Part of a small language model's weights: 435M tokens, 6643 steps.
Each number is 500 + 40 x the weight over its row's rms, rounded and kept within 0 to 999. Layers, rows and columns count from 0. Numbers have three digits each. The size before them is the row's rms in percent of the matrix's.

# down: layer 2 MLP down (transposed), 960x192, rms 0.0524, rows 745-830, columns 96-143
# gate: layer 2 MLP gate, 960x192, rms 0.128, rows 746-831, columns 96-143
# up: layer 2 MLP up, 960x192, rms 0.134, rows 746-830, columns 96-143
down745 102:488499592540497585551560542490622490469552530565447573511458475502529529459485479451513538486471436583504508450514497477462544455519522439428487
gate746 101:483444398562488525510565505466476487490508508470501512476507481528507515546511500534495455529590491461522533470514474484619508536463544470464453
up746 102:533461488583496551478528423477512541476539517488460538552419448458552445505588521471430456435542406525521500479491513498466500533477486429458418
down746 103:518454573439512554487513567560518466494462436510514502546444467544509561514449512451533563482466477490492478448520455479507525531450538529565530
gate747 106:489392501522555469494480532470526519549501430455469522434549488491491526568404523587539429467515565485483540479552546500473532573498528464558541
up747 101:530530479466466473572491532502487571426506524524564515517478491508449511509535520509521515497538453512556448465459536526537460478535483552464546
down747 104:569542451511500514522572573418487576531494517437480516489557480477471565456521479489479415539513508503545541498476559468597517492497521521422502
gate748 104:483499476448522517476479576421491473486526536514522488479540504574481417558516543586491508531503488488473491504435502549559549503501575455440524
up748 108:503523515527462501498542471546507504523472481494486471471484529417575547455507457408466547454499534488528552511540508461456472445477413476594493
down748 105:508532504491494542543484465508536445466531514490438509487477506485600587473489503530402460415551511509522517507493574512499530475519515483564499
gate749 102:494472469440534476526534470486441504458498454571504515549513527413472446487524482506504538457509454514551492508479543500587593431433524482457552
up749 106:534538486496504480537548514442497445547511508536535589529466543480430572464494543499493450465472509532504471423488417469532580417444484496442462
down749 096:479531549427522470468488437501474501545467562485460454573506529571471460531529547561512524539500533418532512605485512438465444599544494499508478
gate750 098:528508531497540429445408481468531470442495486504480545530453508550523535514568484520499524577459514525479564478527529478479536536548473581523506
up750 104:547497510461520450544511471512450439571580458514441543477478475498567461504565448523573511427456560507521535463562466501505461502543479548516471
down750 105:515554566478510475496539427541508510521524558491531541400491511535472531482445459499514521464516526529514557531552489505432448512428456518514450
gate751 098:558484553533465527541472533414542399459512511504471488450439508527500531486467459484513549434437574519496514541517385538543476522505493431510470
up751 100:500459498533455461534502463459541474505471490529518499588521467538511502447465428485442490447469473561472442488428420509474494536541498417472428
down751 105:504471530474493495617461584533506405471552479443528525462526422520507488526545539549510451480497465510513524552514516511485485523476517469545509
gate752 089:452535517501481475501442465470528515481497487516435490520447520518502527531539457489534428515441488466484489546594614510510582534522485522503535
up752 096:498449568497501549439487464499553548511509470472503540468460420510520472494468543447431454485455544557495469555558506485518451526536550440462427
down752 100:455514482534530475582507506573463520435513453437536509457572517606537495474518500434532567505572463482507499423481455556540556502500487479514509
gate753 110:538530544454446419493484453483526522515389504557568502515521475493547557521507440597558483531576480528485548476459483555540479487544484486502488
up753 109:450444565578537476541570483535508479441537466522446518511530454439527475446423541451482513543464540508514526496489539485473546458537508494487505
down753 107:571482407453500530521453522471507567566473511459430449503529494461533582545566480492530413564508496425497463508518544423526521491483497508538468
gate754 101:453533508550456448537423482476516517502430540535528485447456516469503467519491501550520413519511512499565519587511535561593519513465438481524406
up754 097:429442520525497488454434480433444510541503568521589489499525499497514526496550538496499496491483477531483540524461551513496583464508501527468517
down754 097:490498514526470450490549569538516538456548531536482443512492408487515562498554501436476533522455473526456528511471433448519511492463468475535565
gate755 102:529500466514516456435521522507440544571464449494490517577493526493499547559471465580537545484462518567436504557516505517452607526489486485433484
up755 109:508533577518490417425503513554538483551510466559587480615519485458564509489542425517520518443512457522444477577500518511502568483502585494527484
down755 105:592494488511527499461470482579468489534522533519527460498479485500582463547522504550453423469542500531510499395510507520495541511511554450552544
gate756 096:479486494582464464535575516436540459605519483532378513546553536463505532493502424459549530531553430440527445441535506499484492512582508580455515
up756 099:524521456537514492529420445579488523469479572591550464496519523445561473500565481506468523503483547556508503554550533507449461469558490486492533
down756 105:461526483535486546494478472506542538545467417541498517475557449539566502510488523447525499511549560549454566470487517522493487516509487533421530
gate757 100:493463529509438544460565507554517522538525516498489441489477451464541424569505458441493483528468577489565555473498559507531480540521499514451451
up757 089:517507417455563502512546467491529569409519517490541544518497471509495484424516496443587535528559552511550495450532445527516451450433505577490475
down757 092:418447516497467588408422454462478490518507509493488512487489436489464497494494534566527527512440472496576541539469513468557522517492503510407534
gate758 097:455462583567521465513454476552475458483552473546555485455564553490489424546592479498507492501456469546515500515498435511435469479508471600432533
up758 099:464469453541552479543531522533437512520408533482524525539492501539521527478464438527532460550485444466529475457587582396482452506528602511493474
down758 104:461515594520570500571586487528534505513501473510593495480499429427483463484502411465498522481481519475554503515440508532494502541489492537537487
gate759 101:482460548540499489484542533521486471594539553439477488555545528524487471460528467543479504469580503549473532516523556485495488497492483445474568
up759 099:518522482541572532470465495455470526496523510535486516496581516517545461590478472505456437528512545463454530560479471488522538506505528540471444
down759 103:470493490494481485522512516436506565477528541524492486443502523466477585481530436460502505559508493472500471576498519497458493383504466500514482
gate760 099:451540444490519446397533483414481495551482529429486460511449520524529558471545445441508555534543505483442470492536506486595467543510580472396533
up760 097:514550464510459539470507575506468452495538498520521467515511461472486535513398444482528553508465481559550489544517588441517528469397427548541519
down760 095:446451484481486442471540441517482490525481469455503569453509548492606532466553499616457483524554446490478473462490515464561484459430478524498475
gate761 099:529480535521507484511432487494501504486483452479610545506502519514467445572468502460492534571534491521545494433515489519408434483528531583497450
up761 091:467531523508408460484586508493526515501551521434467463451477475491479480489570468481496453539517483558579426522475493517523452548504521538535525
down761 097:543509485560508477524601495493437497512514505503522462504506460481561513454474564497485546530440506431470475467502457510527540482480522447483510
gate762 095:496513535567500455497470552494516595474554498433470536402483444500523532476543506534524507553508456464574572520510570480509478457527528514389472
up762 088:449558453566492463455434508493463541481492542445417536436534426479471511503464489530508450474551530538577502459476563477457507476454492438445498
down762 091:507444509504466554469454476545514531487569491528473524449528450523506488496478538507454513540541508522521434511532464538407535493510497425524567
gate763 101:468511512512512523444455573467538472531477591523527547443518468479521494532512586538529488552502493411502476451485544472490475407541427538542526
up763 107:452455552464542536445507510498471527485493543485540563498513491493500475531529480488442486465527536530452606516478498504577467482512565494527549
down763 106:581511501566444470428551527473497488517519479460480477506528523556482443515563519490523584549426520454520506476439443517477506396481486460524500
gate764 101:462479553468496548531474490527566497512542502556526486567436438517481490530475490469450501542473568492468486504448500506479513502512500523489460
up764 102:520442534519559486532540486437521565489480500507578434513448492515482522455517529494565483574559451470459468511520503535539547532516509502529498
down764 107:494521462528556552464544538481523506550439520480521494487475535520419559495491525533483532487495465540515441530471504450554485454457575504407571
gate765 096:439423486460539510462498477450564516452496565436533588556525470575592461521486496495474493538490492506520462475468513497480471547471601475516514
up765 093:483473511486473438502473478473535488455480534509510561475500448488549486425525509511532489449513495498543491499445566449475415594433490435537508
down765 095:494528458539478485575494491472479512497482471562498482472489479498528524480527516464516540512497483505472471480507499577486517424572448528473468
gate766 093:438485546508495522480481635566525439496436494426462515417555463467520473527466380487526531515474467493539543543429506466574491479451503450498469
up766 093:536530477505488494430491501601473507553428482463458525442493466510484440516493505576507478557472536447516461456549541528478530497467461480566497
down766 100:446525569458520472489494529487468439468490510539534531497507505515452437528524554509518521483542452475490528452492479497449495524539472514463470
gate767 097:488510562558485458527530517507485585527489505500439585463552558425461444478581521476464487459500525456578453515443498513525564427435472519490477
up767 103:467581533452443497471477551468506539582494509541484533485532459504530549539459472508453459500493460414493487492470514524578547446458508559452461
down767 095:463464524471556480564440524480509516532537578532442493505488550492479448482542482557523492501488510508457418519427470490481578493489580553503492
gate768 099:491530468589583448520442537519463529478504500486533452464561583498502475579473540434518564476504513501575592553489502496513432558453581497470488
up768 100:459491434453478548444503457505562497398559541444516493498470543553460472501496508475533445539547492524423503517483492471465477485555487543486519
down768 095:484419517548477520529535508565584526446558479467442483565449496516556567518475560556473394461426495463435522571493520478491467520473501546490477
gate769 096:509557474604549504517448556541547555522587509409535425453536497513556494515414480512574547521412563494542480456465468491467436546416553518495559
up769 096:547553516418513521538539451568482465486496579582494475528482572478498510501534570497487514558455467474598469462541459503443531479473490506475448
down769 093:500487478464492493537555510428488480552490468505474527487506486522473524488542527501429485497504482518506499484450563534465554504471542454497473
gate770 100:474546491534510539459492533523505491365559485559498443471469521511528531437465568521550492538488557484498496467542539498391500472451516484437499
up770 095:490478506554489552509493487525508546494538498550520492527518469505481520484497463418467564536510506412520540496571557506460544427445470521469431
down770 099:514580484563488507421546516562454473518534519486466529562483526482444498480430491603461515473494522464510486483467454532473469541512522470487472
gate771 103:528499486467471575523511451476452507547508523536485569381443503495503488528476595439503462480538443486504500551513418558507490530424472462460481
up771 097:478521592446551484513489577547484516521529470493494435455478424494514496543537429539586505488480563508547411468456460541572541495451523601470557
down771 097:501480507503466524507490490473507488544467433510469423529447537454495476490588466501459528522524475468501502530525450445510535497503531508446476
gate772 091:436487544487524485455434500537489506462472521515482497489483502449531564507547504558562433494538477509510508451480474554464529476547511484482503
up772 089:589490476525522528448469488490500539505472540593441556475519429446522521496498523482579526411506500500489479475425477461421457505493499489487452
down772 084:464494461509564478469516525486478453485482435497568528540472475513453490402476533509436531441542514561561519557504473500534525524451529464499527
gate773 101:539459489515441526423500513554454534449489515440588472443514414451479419525473537532506529533516513522527509522495472403532505501501537538502510
up773 099:442497508433543538458463471514578460503454529527507498594480595548426448450442489519482474516525503538487474544484531453521550555506539384469485
down773 104:521462515510537471501505505495449509530479549422505518491404473468464526472503557514504474555535475546462513485460537530519478445395520518416461
gate774 097:510498418495531460558574463498561464527512539593424451501479459517465490482543466483501402592501490488507435552484440481534453506469504559486503
up774 104:525480514498452535472549512560453456442545457457563508545566489473494503450527511528524485483545517416493547375582545450495425482563464475481539
down774 097:390550527494509521489463499546536507513483525501527555525513547458488483490547544434527457547577480442438472532490458481550494472515492450484500
gate775 101:459462473436530451527570467554559507517552443500480433536546551464424463521472488438561453401448512509518514467444537456546477502434549483561549
up775 105:476539471471470527465593501505523513557459480447489438482550535521451433430516493537523482544488542517482496483487536508482458566371504509540551
down775 101:534470473526525546492487531560446499491464522416518433457524507499549541444544532483534560557510485512475481468584454458484532528586456462383473
gate776 125:445548466467545575474458484550553504388529475479510513436517508518520523474542458428453553541618481514454573528477537499499471501514529484482449
up776 113:509517463451493543498463521532505493472570539523480424452486433507523522548413438517530560487466544573483549539506562494467473520557450432516481
down776 116:433502542535508462499456447520457507497445426501507530452437536510539488526525455490390510445570476504451510463570478509519540467484518518488523
gate777 106:442485466527520547477501530446480495473490513524493474495482502564473509458486513463493516503456486461523482498516538553581436565468496552443470
up777 105:520507458534544436452445443527488515474486491467481478423538517493435598490498585492434504567481550475475522565546448525538446567482468517421490
down777 105:480577595486532493502507540527508511571572531496479544579541465500501488435464535476429465501505575507433536467502542547488574487516506486530569
gate778 104:472502492529500470475468473490528529514492449567488536473521426488458584550510408514454392558490466522559577508451532496502569495517509566490490
up778 100:461458485505523481424513489561457528540472507433559511516535497507478494516476468492511424521490492526420517485511450523524499474575501543476526
down778 097:540541517555564483520530526462396500438471501414494551520470537522500522482521511542511465521476540553467547518485572516523488502557536481533469
gate779 091:507459498465431431513466500464516502456458552489488532541514555527529512481544551487502483521582516499555513543493493589538487507470485504462523
up779 098:504474481473436484470396494516498456448429533515461547487504524527498558522510553525516492563546525535533509513530528518519393504487465481473463
down779 104:442498454512566499527522498504494492531490546523456516536557519547533477472465460489488532494480489561424492499481474469530542482534544503534523
gate780 103:549408479478511476466507516528480469520502481573488480530565484478505487459548458522493546490467525561521461480433449496507489482493582524471491
up780 100:522592507436463517516482535465497483425472499461520550534445541428486531497444478536486529481483484497548508526476499515574510491517461537517537
down780 100:550483506535462459510489453486494499450431536504506485523519523510464553467597536466561503524467546510482477488537512562540426519557511457559495
gate781 094:508515485489479499496401543462448518524526545475509476506645488476529477453463562427530495512491514558561407546477520494481529441491475449447512
up781 093:496512428536507504471539523560509544466504512464472459522455460570459536516520472469502490521452564496550451499491516577478367542481506428496476
down781 089:508494477518553493590500535497453504440491545579506475458475580519486501484540450500505498519565511514467547479453558552482506526438493460449544
gate782 096:447518558546538533511467537497500467541544542520505476586496490557520522590502468559498448523472507484511546556431536431436455528435474516474479
up782 095:557498524531534483487510461547445513596529437487452399505565556507548476492525516569503474503447466490482450496481505448523540535398454525495487
down782 094:397478473566491561561426494472462470445456523527477546436442466530509435470489507507544571547526485532457519526459488463482584453573464522511475
gate783 098:476570539520542460498532486524527530552394461488522467544461481454523498540515467479508414548523475544479533466495521542477487487495482490501491
up783 096:527436457504452538489465495489442490408564592492460523493564565474462526495498484477438504491517530467467464471559503462510534541478586501475506
down783 099:472500515487465519547473499576467479497553481484470519449501568411487432561458481509508538518483439538481518527543454472518556453513476581530514
gate784 103:591500482492495524419461470501463483483482528501496545405530489495485516508477515494538507518500538498574443471444429427445437439517525481538521
up784 097:440586511471511534497582556453490510440493519499476502547491528505530469536522529484455517536516422509518488512482525521481511576516570477487491
down784 099:578530481476539523479447452562504483541511531497429460449483536450490491488537457517478506523500562521484509527500515440445520488508455479540522
gate785 091:526536486471503483476482503460487526483479520475500513591485540484449458508490506525481411512466509507449531520498533529446474489459537577535513
up785 095:519589510488494473574503481490540491448493498501509464464453510491439499535530508597478492562526486488516476495485429452537538492504499513500549
down785 097:464529510479463502568490538500505507530551526479525503522486477537540468470517513549499504431538606481441431469471517578536534367560469464502508
gate786 108:552504497503547478522473512397511431524530493523508486494521473540530539508572600529479510522478491507472477557517509468471436413533507497530539
up786 103:504499526456452494556439522450547482513547401468520502515483502547511582501513482513506519506554542491404470503498541524520482434545494494516491
down786 106:486530480449473463486566498519513582536412484441514484533517470535492554383549470481509508507465500522514478452595406509506478554515446472429552
gate787 097:508479554449582480514566507506504551465514528526541429547545542411476467517492510476497481462552519565497513535498538489450522531463485406518485
up787 101:454461535525519473442452517514477611420407506535468478471501442395447520491541583493517461466505420523476509511485575523485586465496516436538510
down787 101:492476512528506528509446543505462409555558423575514469545480478552566502444434480512456481493472516500522488499510499575501439472404518503553510
gate788 101:469448572548454528478499479495484450550506572493496485472497429531542517468483509523529512477516550456489582524513517547587471490476439497426491
up788 101:441476491552463465460459496469488541447549526552544497460493488486530454548517498575482529535524456500567476525523561495473553505489550499496509
down788 097:522442522498503510506471525463412513484555515481489513518542512446572504489553509450446520522470452483476423583470426495428544457440554535485511
gate789 106:476514490517564499501471501476527487529478486526512506564468493552507522555524600506584457517507476505552543489513555474463384547499465512493507
up789 103:581489462460507457468505583505510442417528560509533480457500588507544575495510443470449549514548566418486499516473511497498500527436468509484465
down789 102:487534530474446511471539539536421496521477557502568500492600499514479472487499465553526438460522464451421470528500466509489470468509540501494503
gate790 098:503416468508515485482447499464490462576507466582530482543515509521442533503464511514506512526464462474521547491499506558471573575476483539481544
up790 097:526466450502523550513525471386513595549479509529538465492493505530461490471470555536495430497472493485532457433493554504598487445537507455483453
down790 101:505460504593488516512486510552488510557576436503555446532479515555498523484492564512502512418495529486447504503509512504587517486466527529499498
gate791 095:461571526460474557503531414559540453415520520491527565544452453501510475506532459421507501477502505483466513465518430501512521488452507450519513
up791 102:512522479515503478418478500512478527541567474487502528554466534556564449438545416502463547538547490546557512554457534433539482487546481505494455
down791 093:533461524460480511500451509429504460483479453497447485472492527440510493540441498511512477451486535476492437536574446472505509520460516537447574
gate792 097:462477437565461473500541434529492430455474541537618537456474483485438512519535477511541435473433534551613531458489449544440587498492513527545502
up792 096:464415521463540462480491513430454499431457466471492548479583549534501566547534535461466422491508459419514478497547533552427523536536546520583519
down792 093:551472518544493504535519506482395451520538521536525481512472501555547521548467502493482539584522516459541465468538524429514520545455528486476489
gate793 099:431513469459468494536505497541524513470486473502510473533489456510487501511518532495542431464450545525482500410455462509552469486486584471516503
up793 103:503517530469510477475459407474460423458470477535481471451489553504518483502522490512452497539526528487457505542456471492487486474466507531478551
down793 101:550509474510486563478474561424470558494543574564543511472490525524549551525519461423493476483481501537475521529501555466484458456502477470491506
gate794 095:413470508497508483485475500454529423513499544499451462482495499395577535579512534503512497424433460492503502515524539553431490497440490514479493
up794 094:478577522465503512510528558477487451471434519582446429479471485482436441532456502555528525532452534456548489544508527485444509470444526505528531
down794 100:401461602533455527501513475541499499441521486526481452498488496577465524477591429593514472443487531515516497531547559467440509530494553435529472
gate795 095:492506535405452487584438497475511493413484496539515502499581472545466528521511521452548433405445566446512548529568557529550476531425508526534474
up795 102:504529505463459534518471543501447548430451529460560475510446504517485489476459514521458470447542562461550551520488483518550516527552546551469465
down795 100:492536523436501562465507486496483490444532473455458440466469553615509566479519533466469458444436450467537539490541505580549484532434496427530443
gate796 092:518440513467544546565487531565512446528514467581514525474515519566471451424507483496561520527532521543529532503477524481481491481449408507516500
up796 100:454536540497478444472433487489570502473513485465444565454424493498536491474556514480553502456516536509456582475460491464526476537544559527531479
down796 096:425493540500529513518597542397582498499505483477540503542525517520560520490489547541505509427566449511555568462469456572551458544507527508454497
gate797 095:427571484602538500495471542470504511490471500446401499499475496519564566458487532512514578499528511579520565495523522444498533496488478471541481
up797 086:519465475577488435508587473471467455541563467537498433483563494434485497465431491522522478500464523445583510522472454560513540513519510513503536
down797 085:566456524481453575476481454544573491524401570464568555530503452490524443543494490466482536458487522499521486483505464467499495493486481492466485
gate798 097:589484468507497499484512522488514500413547470457484559557487513534522478539501493459483554408492512523479439463515498476452517614500475427468482
up798 096:400497586434536526471536484477472491543521498557522494463526511469538487470493546532523457549557548504486528484518518463556437418517525524458520
down798 095:435504558481489561465414478569532513600487462518578504489506568474579518508535521408528480507520520496425577469472508542487497519509456499474539
gate799 101:489462471480442583421489517424482528521432522473478507449477518571414509530487488534589466470496518384536461489529589470530550539404494519474518
up799 108:491493421493570469516489500585501458488452532567546519524484499513598537518547471515484479429529528553517559500443473528456491448521460583517487
down799 104:509520610492452615465557485453483509514518504510492463451498474454584499430508494526528569574521498521517521488432427424569529471545545436499581
gate800 101:511541543489462480450531555504537487503530473502529497537418504483501491479485557500627480498530514631518538543467515484505518422465475547469490
up800 104:509508523538484517516506488486531501409492487452592545481500553460463412613538583455523537563530521532513477516507447439512515490540476457522461
down800 101:448510418497583473560534551509524514564539557487503486454516520496492438509550380457484462534542514537432513557406496531586486460514511541464529
gate801 095:505518431496482502528488451470500499477494535545484492476567520533486516563535541451539441454519504491472529535448511481585488499435535539528555
up801 098:502498559462512491516469525495454458533445523503480491532461537516482411535508494500531510490580474527480485507481458542439476485533445426535518
down801 096:470515546533554536478528501545565535487534597430508452492460440488552547528534534492545451453482481490514493537540426512454464440506500435467479
gate802 094:536570539489532543614423501504479461589509502483465454452483465529472527513487553574480497479487536583511513484453534521487522473524462447511428
up802 108:402440479595430603443486487519498521520487550497510497435442503508518527525492552576547505463552487429486529552524524492487479547544618422515505
down802 100:560527567482480467486476526491501455553517487503485510512495524510442468471439465470431483540465501426489527488538485542519547516490478575566511
gate803 104:506485535436524438540526518481519399499501485490454563559517477507521560535453499520452462500452525432582492561477526501520467512532513527518459
up803 108:440530509552531488483491437501470455560450489478484504546503532477578509526446468495462591440508490451542448425482512461514454475515425523489490
down803 112:525581543464544493487465520459498480461494522486452547529555555464488499542508493574537550425476544533513527552468484488461417455465520481440494
gate804 096:514457479452503557511602432489478461516541451473526462534521533506509431475535435515557431496556517435501484429480520483458493519491512554545513
up804 103:425532487492518461461355540544518491505522536511507501467509506456510522518506454450430554472495490551542526513557508498509516515488475381503487
down804 103:451496539467527510511465488426532447570489497483493495528491556548553558572488471550452456504505476465472530489455477492495488470469557597421526
gate805 101:458438428503595478445546468449469524454524484475526544502522457520464475538509536444503551457475467508521538482485531509482627495461544425454540
up805 099:522546549477466480449534502567529542504454468542495460450457478480505532509514536508504450549448478512494479571440526531480468530522471557506437
down805 102:472447512398518515456489454523395519508562497506539516480469443449515561505483608413462494458527467562497476564518562512498569534466495485483542
gate806 100:555464434529494457504457519497475498558477504523510445538584442488506517513497496487489435491519513445545564513553589469467512513563456536446505
up806 098:500471543505485554501510529440582572456532497541539515523467501504430514521522473515500500543504483466524419492569475496486559500561469428584539
down806 093:432523503487491534450459461517532493567452460510531484501524587552513472572459510480527563516470478492523548478430464443507521560458529541563538
gate807 101:505509445487527491456576565501445551560466419524555541548561506524461490521465550404507520508563489494447521479509531477494444515437417463538441
up807 104:555510459520484471464574520547455558572471467523561470492502442486455524555534542443466529496568459501471417469559519482553486528473459445547465
down807 104:477410486535559505585505510487594550509430564558506542468582471538479507508507493475571557507491430543491498505501436551448452513454572497434497
gate808 093:517517484480500496539478462464543524475486432575533501474543557442495543521525475493460496591514496545511569484463444456473465512518463494497459
up808 095:515486535484506515550501459460496523496567463512502498480541576482524477430445465476542492511524519443541555487506503474490515448544544498458496
down808 091:517492476458462439402542466487528479443473536484498517525498537549443438503520476555513492520523491514507492519487420500514536449529461504497516
gate809 077:583512485447475433442544479478512458453504487568492500490537477532538490552515545480475500515499506464441484526550437447561455510524509444548503
up809 074:447457517544537600548483553469503622535539484439551464487473447490503571489481520507538554424493444502533534476460546481464535528466454559474520
down809 070:534514540509462564470495533492483525512512482564506506415526529510550513466546504457479509485520512450445487468457553475424479484556540451448555
gate810 098:460512523548526503560462513535489528443502487553460507521566569565538480493526497509549471456559496528520444512458511606509507521442504457496506
up810 097:554462466527502494498568561548472516484475558473484502498500579473473496487502487497442524456526551483459451504504400409457536491504484515524472
down810 097:480528527504545492538505537484537501460498524475521482527479455499538502514474528550518472496439473509536565528454521546454471484570484544477550
gate811 095:479502477568511481436442445522516517529501470616560511506451536500488504434484472467553545460513513478546519438492563521500454521477510457486532
up811 092:487466476510530501518488486571516521525543477507512509464506445415476427492493501516511529560441511461476395563487458550477456471460495506539590
down811 096:545530444573497526525494538441443522541478459496550532466508586490494507526515479473539542475458569539461501460458451544473505506536487492490441
gate812 102:475478567533553483490533492460538503486467500479511509525480451487574502474478530526506573495490422504569549515504544563558501434504497472464522
up812 102:533458478486517537514472510503513533543561605431477462504502517488526509520552558559506448543489504503493549461537503489518528462504459510557451
down812 096:450488486452441487467519495528456514544509488572506492521509499607516440502476470548504519432546482535538576515509542465470534562460542417504481
gate813 089:495480476532513541497606437574493571478545465492505443438555472492497563506558501530493482482592490568493488426473549443459422487450538489456459
up813 093:513575515467509489502461548422466492582434568534525527501502525482470444481486495416436526523468522463515497495433457501484538578551476532511479
down813 096:469547542497474483558522510489468495545528495478544502485438463508480474478508491515443526530443520503540533497516521536562536470501561535490522
gate814 105:511451422553506494487557434478496466486452512497495449541458503480527452491492499510492450503420436521494516455484519515532553503510591477438489
up814 097:411481528483410499535367535536573486516520568500522516529556530445522484497502442480543539461470477470463550476459493466477461538554500437514530
down814 098:518503457499474478549493462453511545534434530456531431528491447484501498535490472477520427557532526470482468515507454473546430511449549436490508
gate815 093:424515501515488459535433515516543526477462512489485443516501462409544518455488449503585492533523507478566474471452461521541476515525486468527490
up815 096:592510514455520544478526482454458591480413554480487410507552488552474449513502561545515507491531544508531422425516443493538493478482463582513476
down815 098:541534485492510454486541511458556540483531547473511512531488473454481523482512482438493599511416488489541532522494510509537492497476494497516509
gate816 102:551472560445538562472471471434553466515439563519447503469551483480454449483539494559475461610500465477472551545480503452528493466481504537555483
up816 107:511551473498496514562420461507471504507512481519550454458537481432530486515482461462538499550493552510541605460526530537544527419572511541486515
down816 108:519520575559500585527530573489440462509489491518508476537511490581444471551405536506455483509468562482496507476539474481511507535436478514552543
gate817 096:473469414523434486560549497481467434494505490480419538445454518517568499515463518534466486478490515491505471475524494590511470579493510527452444
up817 097:499508566520472482503525497477510445481517505473537470490549473389537544476485451482507478504477441496492505523533540440473504476520551503540529
down817 092:535466476532545531488487516480422505542487450535496446497545443490509530554542515501527482500462512515499495531547453591470477407524462544464511
gate818 096:474495522540465548551464547519508468473473554431533544451541520483530504492516396479443521542509515519481599520552537479521527571534476552428585
up818 096:525516458537495532427508583480533494479481427473526472485582523565515521519585435469498527495525498475508494406545556474462520530479395462484551
down818 101:531518505523521472532516465477454495482472452497536492502468482510487438427517491471507455514594484487470478485521441399476493479482476535486554
gate819 099:504517446480468504538519522484493518515464449443574469535473497510489543450439468536408504546612487488521490534544551547512552530510497498586526
up819 101:532493516520404499476477533501540532451536490517476491472523510405499513500569434454423490457464529515484507580518499579495514450413493385492503
down819 100:501550563561535469463448475539534515448437547524495423461456495538468459467488546524541550453513544372447498509477497532538562500492485528491485
gate820 096:505565501422511520511484467447532420532452522553496545484498470476546494503436488448539509530473507505526542532496483585459512473530546472569444
up820 099:536485542541440571564498488467563496500482461503501536484443571526543385488468501597451482501448511511498498475521528498468542497485534555472480
down820 101:511561488484525495482447439475584489607493523441460505471549466505517437500518555497533525496499494419465570398520530504522553502520481448525478
gate821 101:484543468550474479511511458511491478420488436497491464477547464505523545509564514503507523489547522521471546494438503434446517518401501518482485
up821 103:432525426431478507463493487556569511565537546486490533450495475458568589538543404447491494453526447497497521488468541468497522485492530528531523
down821 104:487507557507547480487535534499520460522531428527500489549506489521455467484522503535469422481426470485436464411481502487498457430525506544510456
gate822 092:528494507425483540493580483466449534426522496492520528532540451569536443513481532425529479448510543445451523501476548501522477508448545568432466
up822 093:516517476534491527545566432458570489481540516463492525486477545510505505566493543479447474577532544525486512471431482555567461456453521559498503
down822 096:476574587492503465534447517483525558482481472452496542508539448504538551458547418558486544545509490473436515510540471459439494500482449515502493
gate823 092:566507513525525503488479531414514492485463521504479507499428543460495561522494503538550474541539564489483488488431444540510563516420440523451438
up823 084:570584503560522544492521449447530471474509504496503454477461520497490527479495489430597458582561499570522508508470442528570427545471473478493467
down823 092:459425455482501507507532457515431484508519510530494510457423501456546449560439517525515498444470545476466408514550544516424530522528516482586462
gate824 101:530463432494477478541434506526541506552455516478538518477464455492491537587552475469583439530432451483489478487491498464496539524530518493560499
up824 101:402497455528487579497465487483465545486532528518502492487499491503454484496505505479462444460479515488500538507474543517466480490502508444517540
down824 102:510490477490597507446529522533601508512481512501503500467518500449484465451513485482619444477520559435515468401443470511515497446461524495463515
gate825 089:568504578465555489424468428483537442514551454459565525534439573524514503497458472467459417506503570615497565523445492455519523555511563585582533
up825 087:405471495491428533552498591493434510521528536573456487485549478507513511479544498555493535521512460434532401406559540505495528516490459466437551
down825 090:433433541450518533427458537511524524460487470542574521469500511517594501450486620486493481452494467487461564475475525541537492510500494518481511
gate826 105:481510471517474531498510494524510406555509502484582541543471533495516511550575498523543437557514422465452534417484459550505488587504515510441492
up826 098:495556479510478537491485563473445421501517524467537510525469578515527453574530486569549489532527455461467578472503499552479501555498507496468471
down826 098:468464473499458495508523442506536514509584459475526466501507532587431468517509460523557570513509524504516534454505412464456507432483522525508564
gate827 099:543485520473464529537535498470553565489532463518535527445490479470463520572514488557513557517493519412528509505461459570485454479510542569542491
up827 098:427481376516508502497498506563507526549481527488469532522519454494508470475462513485501510448418510517528464534576515511501530537472478497519524
down827 101:495509556505465509488562451466502526511498467505479481447507495488469496489448538479489459503557493464538484547502581458521435466474503550551517
gate828 096:496440495464569505541425429567515506534545490511489534475504423467566498554499499535545484444495553506475552557543503509497501536449515527483487
up828 094:574555507490499503523542475547568478492486499561500535552473535485483435514494493491492377580449561543443461515514423595520524485518459522466548
down828 096:476511454516450503536502476493523514504420534456564447452501526525532527502495581512454542572497523500437508434450524494523500479541468520505515
gate829 093:389467522510581496472522501522539534505526511465580466492502529394578461492436494571492494502465430502460544484490507414464484534523482498513532
up829 089:537472462524538484457502466541490473428504480522491468453470540500532449469456427539524489548519488538500577557503435469434548505568524565526496
down829 098:522559457509456475525472550462443472517528487554521488561473508496456452496497469481449478524587425457475410569511547587553490509484511411524521
gate830 105:446472430545482481495446559515478484490442522501487449517532487448530485508441488431489499472513474560464531455540490443497504532450477484451544
up830 098:498510506590485491447560491584479426498433470501539500493581458511517500446461492463463480495496513519460525432509479500504518553457515525464541
down830 098:476520466489511537526470452505496495516531557519457492531420523562524431490539525496551518519465543503528439464573425527483561427486513514508494
gate831 108:498437534490463508450565523482486533482510520499501536520535463561500550507465549466521476509492437504535475546489484538559479523463500570428512